{"hidden_size": 128, "num_attention_heads": 4, "head_dim": 32, "norm": "rmsnorm", "rope_theta": 973000.0, "init_std_o": 0.0514, "learning_rate": 0.00345, "lr_mult_o": 1.35, "beta1": 0.9, "schedule": "wsd", "decay_fraction": 1.0, "batch_tokens": [16384, 32768, 65536, 131072]}
Each number is 500 + 50 x the weight over its row's rms, rounded and kept within 0 to 999. Layers, rows and columns count from 0. Numbers have three digits each. The size before them is the row's rms in percent of the matrix's.

# down: layer 11 MLP down (transposed), 512x128, rms 0.0594, rows 490-511, columns 64-127
# up: layer 11 MLP up, 512x128, rms 0.0593, rows 491-511, columns 64-127
down490 096:540495503413520498614467568514551577599531494505491460524473519490493492564417565531469404475512468503553574536548530471595512496510534509527482475439464539438555581487515482482566594452487517
up491 106:521569498512563455531464561581541465543533496502356474504484475498482505498469501508502489405396550559537559462497470558504567537568524536442467481544542522512532556563526385449504495536459579
down491 102:568422534478634563481468427520565500477466471501482484402404570495475449498586510487450499471499482542509463475483544529521514511459526505473543546468497584474573506441527636491495492551547514
up492 091:529540463544613441533453540562557480507559548543455562455519525498543564503468511470469511470433514436489506472547470565471526560438476483515465599500530452483456535569488512505418499444413536
down492 097:512463485522417477485493471472531382434529536490463525469509469534502554438550480531426437524443480468548481502490551481522492377477526478488546451445579580437453484455525455597467472501522519
up493 102:446493453463563426532553520519539464560591576483458502497556521531473452452544478464519461569460534461555546423585447552486459520458505469476556499514471492565598525566528572537540468399489477
down493 103:443480455529601608550433494458464497500488530494429487489490548427424422398567474459395506493454551504381559541502512501452497477529596491538511598498535450422525530562458552462502416518528519
up494 109:503642572468445526404522491528507506512458396469522419527522496499500434557468386537441476474526484501466471422521468389559552470432523564456437503441576504518552501498510447415466525449506471
down494 106:483446453478514523515397446339545547440504489478451527475492556554453464504510471495338463431619527488533442506497542509500436545543487491467582434540476437480517507386523546553495531495462486
up495 097:467494462586488461477483511524464596488455425527492590568487483552556535578458579518520509493525549575477469493572470561551559442579455438397547494494497490534478473540411471471609483513557419
down495 100:546466452494519533422482492504443450530501507544534435549569481363465462459477565536463504530516460560481480531520598512653441519377485532515503547476535467461482419537467453527487521467410503
up496 112:554580476487552547502607493425585414622515462412449467461519505465493432483464520470459416494483467486529569416447429521446452605556504544471492567466484424463558480472516530490590615441544533
down496 116:471450508483379579616528483520563525459566514550524448485475541458400471469498462492536507497504539445581486601483539462505415513510534540570544454514508412433487526504474600495463529505447467
up497 100:491502599482570457453476529516446549508504535614481524437617454516508581442531541450514463490526588462474527385550484556450548529579496532443433388447515455436469504440470552529418487557493463
down497 102:558476450565434481510585504536575437567441475371427486499455466487545400567475534476499492571452405508529519490506519519495419463476531558533466429535504485513595536536540458555520438432547535
up498 096:625545509453503466462497532476497387501447549510470476471394544549427460552514461461505482570601495531497548419466413465499542490526535548557581492525510423496394545505493470538547514504545548
down498 097:532467453446440479486565489520532590477403515383531440423454514554544493490562522468554481497431439566468532528522471549561540439558532452529514471545544493466529471456624502534539445417570499
up499 114:537444436492544482567525528396450518521639526576363482495406497550491518526449511448475481476521441501371501434532463594452622512517550438447543631513522449526456443516422508520470592468559439
down499 108:460479430444565477473507506460452486478457477474379390523545549417487530505374435517424542395487459529543541518527479576517508522409472433479558475514452597475423514508488493528464550454464533
up500 078:545576507502447475453539395487450433499527517510497614524545526585490464460433575476481512531531527591452556434488480529504420539528457548569571496514509499608470472476400482537478447489477531
down500 090:484583575545544471501483551453539514312532513482459506469463543473501526459495580537486516488458446503531485409446570440441495489392585487477527538502466563495546460531527494444495498523484514
up501 099:353477445538510444501498477402474582539531540601458575520533540510514530519519472546499552557525538526475511448531635543532504480509470475509452493485505540497565523448383454482602498497409488
down501 102:523478463477521512571417525579491579376465493504484514495445438467478544441528478419512493430504518604457489461554519543541412490533528523482557495434613501416463550540507539472502594454540587
up502 111:509417548590556481581552491458580387536525466507437523524530458507584542544528559534563534463542530525457455505467467480517590590583462496508525575475556492592404427538485482484503524482461420
down502 119:495482489519561576513474498518435445503389573520496530438479399486486476458547552516430569468418477569550493633508494461547506503435553427515647534487458544534488430536545520536525382504483525
up503 097:471589535438547557520502398607486637487513478527477484523579517554570519509401485508543539522445481568495500496439463536550569515490572425441505516381536481571501448478476428557486457534537486
down503 097:477493546523498608542540434400439498436443475535536391433417517505539547541562440465501502519562586512536567542536448569539470466448503584472465444456488424596453434469517529538474496517456447
up504 097:416509509513560469533556597490422499460432474498454607480406471537578377476485443452463584552418498539549431509501487526414489442545555509437416581451516508381528527517599489504559512485512522
down504 097:446435488483559444522488467543461434586548528475496470444489555591490516530441546476359456495498536502519510555551549515473428501536533511486451551492492596573529477523496501543413537521478530
up505 092:527398533524470420513554479572563482535409449536547500490532472514475496394485613513520502523471398435524478477455469429464521456476517412430593497476551538640505557506444456549557516578502415
down505 099:507492421492524498483521568565592492461418514573473439478468477588477536431550474560485466425517386502555573479431439546408428568471531454589574528498448437616456535515475615489497463491529597
up506 090:480521611441448491482421587491499547561503497463500482480542457502516413454519471536499484484649517463511491481426608483531479613553414528364585516410558506506635532586495524531513492544546465
down506 098:486457387407515436515494551567538411514536560611418517540485561614566548509502500495443532513519470514563520521576458531477455468395447494461492607452529456554454505470516477529556483553527509
up507 096:468475488475534398493463572482457445458546542635477579577481560515444491479497574556544447544395514383442470404509516493490415485479414500370414535506538513513525456540495555511453491509499418
down507 096:499524492458553508474506572477513536321495505446426516544458495416445554547505485487471528440529521392571429487522486503460540562581489404535468596522507468426440457521515512435538447520444502
up508 092:508611559602438491465452546466510442559454484526488447576599523533516563514504540570506525549506554481614513457412465474500510526533549496500532454563436471431436560589504397526515524498500483
down508 098:517542508492554601511526520586490598510489530562453453527514484499505514474598524538499532476499519567509566477537530601485468588509505511527488411472503575436387458532460477475494579567537530
up509 092:478449580442525543558490427433472449483509544579510498456570582579511427545442480513632491535519481485514459518489447539488400562504504532502489549529496495486502552554440510531529499534518525
down509 096:514454426503515497467533423448456576463563551532404547475397496437500529560448509484487450526421595465468527391572485512526533489543499555446510557447415537494447461495439493518502597516507510
up510 100:565604540532441493464461418504453554518548519524478501451466585567469476521583416489526503544389408540454446398496411491487508575567473418466442375571496492459470580573529561508452445519595531
down510 104:502535502473554535380524447555514477454461543562522571514468471565457568547533467476550488489547477601554503562509621492501461447426497464560454538614499506480497443466586509487420502506535519
up511 096:456523440479629483486550491494464525545463472501555496466427495478471351547518498468493478500442502459467408407483532595493548504485569546483520462438548471459552444495504557447504493456612569
down511 094:503561562459502454478442506506538470507445554475548574565586552533480412448487471492511459523485533497465588381521580477491468479554441558528563554547569500573467494359546485458477493439482454